{
  "num_key_value_heads": 2,
  "norm_eps": 1e-05,
  "qk_norm": false,
  "parallel_block": false,
  "learning_rate": 0.0118,
  "lr_head": 0.0192,
  "decay_fraction": 1.0,
  "dataset": "wikipedia_en"
}
Each number is 500 + 40 x the weight over the matrix's rms, rounded and kept within 0 to 999. Layers, rows and columns count from 0. Numbers have three digits each.

# k: layer 11 attention key, 128x160, rms 0.0411, rows 105-127, columns 80-159
# q: layer 11 attention query, 128x160, rms 0.0413, rows 106-127, columns 80-159
# v: layer 11 attention value, 128x160, rms 0.0415, rows 64-79, columns 80-159
# o: layer 11 attention output (transposed), 128x160, rms 0.0511, rows 64-78, columns 80-159
k105:492544488473464529567514490527503546496476490489523511522477552588472467448490518489508484506514490467497426529522509510526468484485486467506462528504475454534500502506486486490508581511476538459519553446496526526490477483456506532453445508
q106:524499494531469504540474515519538500564492482481536526420549459523488480536498480564473492510496477515469522494501501462491525462444496489533509500524493480501514524495555528456479516474533536522529520486577483485475460531470460453501493525
k106:506482492489522506557511564480454462573542520515583533490501531549516547510450477506500484504474470524447402536463482459534500518500476505492509527487460470518504505520537479513476483489542482484545515505513443512527491500472468466474532562
q107:584478416558434473495505473474496501497464516492449498497512521456554479490503524546458469526516455456497466443588505492573450576532476504473486497478556464488534489545521491510537551459549476495491530551514468509552557498405568536517488494
k107:478487505539497453498502507499476478520517490467459534465500503467507498433492497491517508609485454504527506459485526456549443560491528492475447519516503502455530534467546463513619525503505530560498492484535495536520495567468506527554510488
q108:443513462461457441496472535481507523526506490525496531468505562457506522502509507533563509519527460491457491562561474466535453519507509490494517502567461443534502503554485497452457455454480501534480509509548501481505466507461533478455485491
k108:504509501481505426504532529520519476490483498461496527457493525500496503512462477479465430481538504462472527548550501511483479477535505479495504483524439495461477532522494515502432540500546443542491477490522457578557528565488535439507446499
q109:538481512473541576458490509477505464476520505458500497500511448484483504522535523506495504459529510504459495497487495479475557469477494491504567500522440497495497542494490512452523495481483564500539501465476485468521490463489517483439494521
k109:466529534533525588483506533531478488506560492511516516504481524496507475479511512502476421491468561486490520481504493425549499499480490461486539533517499532519481545473444532428523527509494477411531498435501519462516479537482448469506509541
q110:505488417461510496544502522505475493496521475460507502479534505510472497516472510522503475521532485471492481499527464508493460467483507506517500493499489504535519515445527553485505495508451471461504488504521533499526450500485521463526477487
k110:516503433483505493474542545471518443495485474524479480496493518542459487472496489563511520467488517453481399528536495501512508513474521545494551466489464516520464499498519476520536503493432529460538486492518543515534530528507508500544467527
q111:498493446534561499478520493454500528490519480418512483508477554467519531501535495500459485535416523517518527475507469511521507501510465492509468491527469468541457539515509462507504493482551517538463531523499498508506492530476466459520513457
k111:499461506431537501508472502499552468541518564463495479486487499500514474509472439483493533502494533513540540527529441507572518524525536518506501523489472460560500526507467523506485490452519454504476503511483515499532537504510481506475562515
q112:458471500537490480535551533472500549507502532486522520523524474502483468501516556505503509521495510564505516469510503491519511528495488470519498471472464514518483527507519452459479488484497564484483540475505534461503468488513480478484493479
k112:468491559452515474559480511522488517543512531449463540506524522549501474509502483514518486536466489496520469481530455519486457506495504458537522477464517545525484470496505485487498536508518477496532525482478501498472477515580491449515449450
q113:490488518530542535531519455535467479549540540498482509487505523474517499487519528528502474494455474523455413498527544498485493500527512491468432545437487485519528509503518435477498498473522487509465494483498503501515535489546523489555497494
k113:548474505439508554547509490492478460505494539487455451469502478468545519516470560545499501513459455466534483520482485503488489531469523479439490455432559476506553472490533485478476470471504502467493448429500574493490539483514527468520485518
q114:488496449538531486490498539476525519506568532551467521488494497515505522463485468447481543506460506516523478528506551501471481493477494483438442545549420580499546547478467470493501527546507512494503504480498475468504493535499490510508490523
k114:507490433475549467541484489504475489488504531532503515528475529544490484491511526459495534524476557502483478553488497553523527488491460474485532475523480555454491539510505535447470478455610515500517499433498504437518473529478474464507513545
q115:499522507494508504501521536456463464489429501471495517408503543530474497510512445492504465536503479491480448476517507431495508499467459506498497512516497492510468522426468504503478470514516526526501544510487560516575490547525515501497535488
k115:525522504469444468454485468481530493506438503449431487452472495518488490505505461554463460484511452511422476457543474493526496528488499541575518507509496526497443521518470468495469480518487483520471449501537505504535531526523539524477497522
q116:508525488473520471469484448490469485511479527505487531468521497517435516412489512507507478527517523530488509519504531491545467571484516525485492534436467554545517533543479513503498525472448465525590521511451515554513488487469455534497466502
k116:477461486484475531446530465434512554517505476424497454493547466471498494490518546545492486500437515494537471528553488501466537505523490523459516490498551505540509460505470522554514511467500510513446520494512485505518540450516485503508440483
q117:505450474517520492471522457452443487486499489484531517511534508511457470509512523505487543481480468525453527444491529484513452466536511483522517486497501554486497426548520533463486498515530508564485490521475522484481468504474522489500509530
k117:506457473515514500489523476491474536549510522442491505497471485479536515504540544463448496472477448543481526521511501428517487520465493452546519498535502423470474490467525486501489545530499495568495430494495495429440475540485561507541543481
q118:523495489504479529525463509550457509475489525453478524494485506495491531482542503468481472504457469476452501521474527517547495548561495549489441534448525486455517476486494489531546473522483510511477492516535501525444471505524496482497553527
k118:547484537511456516474468454443482499494465455494488549550502467502474493524506482480495516572517552473521516493507467488521486482498443474463452466515543405469510470547481483519512506456466512483495455501527490469434495489494517470526542490
q119:460471468485571550520536469500529481496489528478464500446542455504490500499543451506523420517536499541505504521504449556536487519575468463551532528513490481457502507451475502471468466496565469472539521475559530499492538533503485445519505488
k119:476479487432512513535546519569481450464502483485486527502476514436399499500525538555493468500505502568561516536477529480503480478507462517537499493525478503520505451495520507505463519512495493481471526491500485539488496460478465474512505484
q120:475529502521509533524503497494509486474518494497393456541507535487520504497472500422531460478528508540504505494503485516512495437454512479550481552494514453488494494512538489521497529526515466455503504458516535501501469498506536514485537541
k120:490503477537547528532519475529480520464504528525441486584478440515476461491487520473517501505477513523559501515456491529481506480492528488573509475534510428553508477463457446530493511493544530471540480455479502481491444514512487518462424506
q121:486478519536570499496466487540456501480462466489512503502461484512463458456501492484464483513519504443524505483465529489521504471493482456520521503531552488483477509499519506464486467519521515505469601476476507481499521513495535496470455498
k121:532504496519494497494530511503520472488516514467532510486526527446497483507498448445530455551539459504478526504467556526519490470464529449525486519470496451540438521490563515474492537549507502473479533544495482453493513502499495488493494532
q122:515490518480534540530490458493502490475475517515470467451518516509495493464463515507514551536476497530432535509539495499501491479477435461432519526449505476519480477538490430507515547480471566549504494489527525529520510501499503492559515499
k122:475491550483490532521491499496480479481480466446447493502486510561466552444479542502418477565458469455460569489501479507516526495500487534475503508441521510555498530520484445473504542509526434477546461492500531470493490499510461455508519459
q123:516537540526457487463506510501494531456515455511509557477494516463536490482536523499543533499501489494484472527488522524486441470479522474538540523489506470461548490528452500503492528480489514498510477431517455469542475467440537517500562504
k123:477498542515484437547467483541470493494506478484488494462528481518539476540508526512460461533441460478455559496472489518494515533507519480573484498530461510444564528492478482527487496540478505526519523476539471446521442463480509492499544470
q124:510554470492423535492477474496531497480450462529522537543497545472459477508470512541534468554551552452509422490488470505555457519474552541518486514462533489504452531489491554482523509515515514484493535526474478528491565500499474476477483492
k124:485519503526449494492477485519513471492439456554558509513480515479468464479493502506540471511465522524493438471528459467487509521524483530498445548493488402469476530445544521501445552457458535490489504501498470582542496574564520498505530487
q125:500459537531488490484523504559493482513519537516546517500497539488463471535545479524509507522585504488506457495459520491496469541537532471469472422468500499493440471529490502460502517475469494540518521518483493504529534483481415496491510453
k125:484464543499497486492528493539499422540478529490457510500462505495528545495518511454510470483506504484465511505521569504507481537534467499499468542488487478470528486500543554499507507502498554480490509533508487562502571522533465460441494497
q126:483466508442512447517523466496510534464491477537532508525465519535582452456493505505512477482568517463496488499496466547521486497440529523515549472461496520450538509478470472484487546499517462449546493473506529505454524506453522470481538497
k126:499470520461513416508483511469510484477534520460537530575523516449459475499450591536533494558549511517504487483501555541523456474489542507566539480519493525454528484493507512483475490526483518469500510553522510464493508512517511458501474459
q127:468515506510455523493500505533484482491512521503506490466457484497538468536478503512503522476511499434487520488471562477503514490514483496506551510515541489449555540487509507479463483506488557517544530489506492530478502530508524481527443512
k127:531479515517510521473547519492453529525524504510489450509491517540460519501469458465476490481527516482466460558480562488546523480463428490517529507481498477450529488493523520511526486480494491515543546507498473489480490487536494436529529438
v64:507505488466449565499511427477547495533449497522526456455461476488459527572489528519443487481508511531561448516544487477516475478519462496537412494525415461533381516490555491488543522493585478482502543479514523473523513468586540480432466418
o64:466471532546542501534499429474450485493535530517550546432455490486538498515512489446521473505507390488488548559482508592547531527496432523529540519536550605501505460506478546482424490517502472493476451489539462445565589530420478477487579505
v65:498521515460518503503552511601507456488503467519505524523503540496484512550429480398484548509516486455489534469483465515541490467529478533451515531502524515471525465562568573470549446491514448559503471484508506521479493526509518508521468544
o65:485458503565533523523435492484536538538433515514494511526497496496496463489509563527514521464531534532536479535508518486520508562445509505558537464471491490523493480468454514488478497462532513487514495455489520511549517540472577452529500478
v66:570556445459490478413530490499521467516483508526457446515501527505530521557508507521491476540520483537562536505448508530518528478444509525477473469500478476487476468503534543563480459450530470564447527453510524524454497515520527500471494577
o66:461470552508491437593478534494500495456460471487513549493496499483476530500502510510506538478543512511539508478498502501505519527531504504606506592528459446555472497516472511519450516467529530513541555554489534510567499519526526541510502455
v67:508495495455493493472503472489481526509518469515486484532476437540452542457482519518509558511489510437572434491513490473544491533457463508460472522512494525513476525440503492457452409524489528428539520524554520506540565499556471536558514535
o67:498525474488537473529481443498507425501448467460536453487489479433480489520511484502510458492510447521469570467493469549512590466509444454512524483459528463460523474461532449504451523436496462530467537428494533466490468520526450439466510517
v68:418532579447467582487476548471423504465536516489528479491540495519551436499486452480438537477494458541539560467461449447526492549526498503529455472528506535445500491549568479482515579525481530546565505475492485510513495587510515453461487525
o68:490472451445516423481460489534472495515544448493499517496413532499491513484517518542503451544538539477483518528484531522444430498496462444491548470551549507561538513518449503504580525491543503431479491506455545514493496412503511537492550534
v69:529513481503547458415468501463530504496507493404472488517541536468526517410550496499500461508521507555499463468542537475488487492499475535490578568498527431513450467442423499419458513496603579492569492546547546465487503486475423472538488492
o69:526558509510457507520455504550475500493397433496520465544446474536501548570527454504497591491474460478511488508542440478457465540554434471438450468479508468483567499471528505575480505438489525500491496468505400532504531523535505521532505486
v70:510486526516441531466444571476600505487519570539490549503527520438522522465431461506449496504458399494546514463515514496475517462514461507589545511543492500578479466534438501574512464524499554472483548512461499429478598522451507401417476542
o70:538530576501505470532496500499514524478442454525573487451455521440560440512449484539499471514488552492487513517428479572439492500496521512517540530561528508475507474493475495495481501480471508540492514453525501522547523467543491553551514472
v71:507541529478567488579463513517558543465454513467468473560492521485497463527485531503486498512476506469520511509505474535482530518457448573441543508550450481459465607590482503512545470493427554470531571474537486531518503545437493455569490492
o71:479509479500418497419426527513533503495517501516540494455518571489545472423482471493524520501490547494474539483547465540499536476512539489471476484534544475569555470486534445474467523496519453495538482533521545473475417430518497533440475504
v72:541449541488511511482569531452529466515508485590500524522501498516508489506456522561521423488487498458512511447552459528479487482595436425500524559497499568527474574521563511511543525506540488541508455463505533523519498460525507518518519556
o72:496468425460534491452517494538492513402525463452538500456488461536516507476496483452501503513568529502562522535374567424505523571402521519581459467485513525528453483440495499472486479514454462509555528450540458472484478451493447522463464502
v73:514508516479487415520513535504528550454444506426561483557483443527475471541458527481567514505505493504489482514554464479529481484578486519501469505478496511534394457487519485532452493442473467544468556479533518524475564473476521471499551501
o73:524446474493479564492443466480470548456553520514531528499522521533544523449533553513479487437515533466500480503497542529530417524519525504512590498483528530485547499541511511492509558454574511455543475521502520540472368564488524493544510501
v74:493516533483477509497440578484513460461461479511507432473486488463526495480457484553455489381540535534477460551494508525509449542516474484499502524541473536509538554561439537489539487523510449489538461524505528547520490503468426500489514554
o74:482527469538493479489472464508514569537535478520534540539524507562453472554503536427543479512472510520489561443471462501493551500456504526478530486552489517500475482486482418502615510462512503503507505497499504510513535483441523554482513443
v75:475471437490499562457526565523525507458517466459537457512509575505498523540473459474510523480512474568487519486505515473493458471480470494473494487496530514499529481435566506519506471458502619439517510496478565451477542558458492477416514477
o75:561527547461486505481473469498467512495492468458471498503496489515492511484511503545496464518566529445504499461488500468497473534517502500549573503491514482494506508539461505482526468516491490436524460499511421461517455432556492435534476482
v76:511510464484573509480484481532482557455544483531532491524467440549496513445451520553505405548474503418461504546492487462537506491503454541531525511506443495435487520554496555630493507488566492483453501507437542465476472485617477529541475531
o76:535485558440479501471497502530550449458540509514527494464601509449540492550479494504485572529519494484555470501476469465472564505482511430510478518586506516591542516481474563434499508508456528516535521514528496554518505569481515495485495467
v77:505464497544460537476453644573492500484489489551507466488524436541515499505503558540550442548528446548540510502497507510498486547562461428452464497455478542426543514490494515507442491455522520554477517473502558529509515425432473486459512581
o77:447561459434509394556507479522467499524520416459496516552531533454501504540510538458490475557512497509515488453468492457512502493518536540525508489548455516522434465493440462516500507549533484449496447506499479526515491517526512550558498500
v78:518545485504521512518451454528532516549549510492556562520476483531466463482543534498500546492513554516434474481571511435562510562513493532534578458512502498506512437442544461467526487531478542412575540481588509502485477490531438509548484428
o78:510482505555461471448513522519423504448455475450440416528513434494566563491500436485478503531474426426451474558510462524501490407473528526485503516511456498444561524577502497547473517434483485510434446520466425508506489503493526472488550553
v79:516526503493514474568512416535496504539514499459440558512502478535515460445560419504477457495497569497470467493496464533524493433489576498518522521497495510486470492501503445529482411501502460520523524515513470476481493449508524484541533542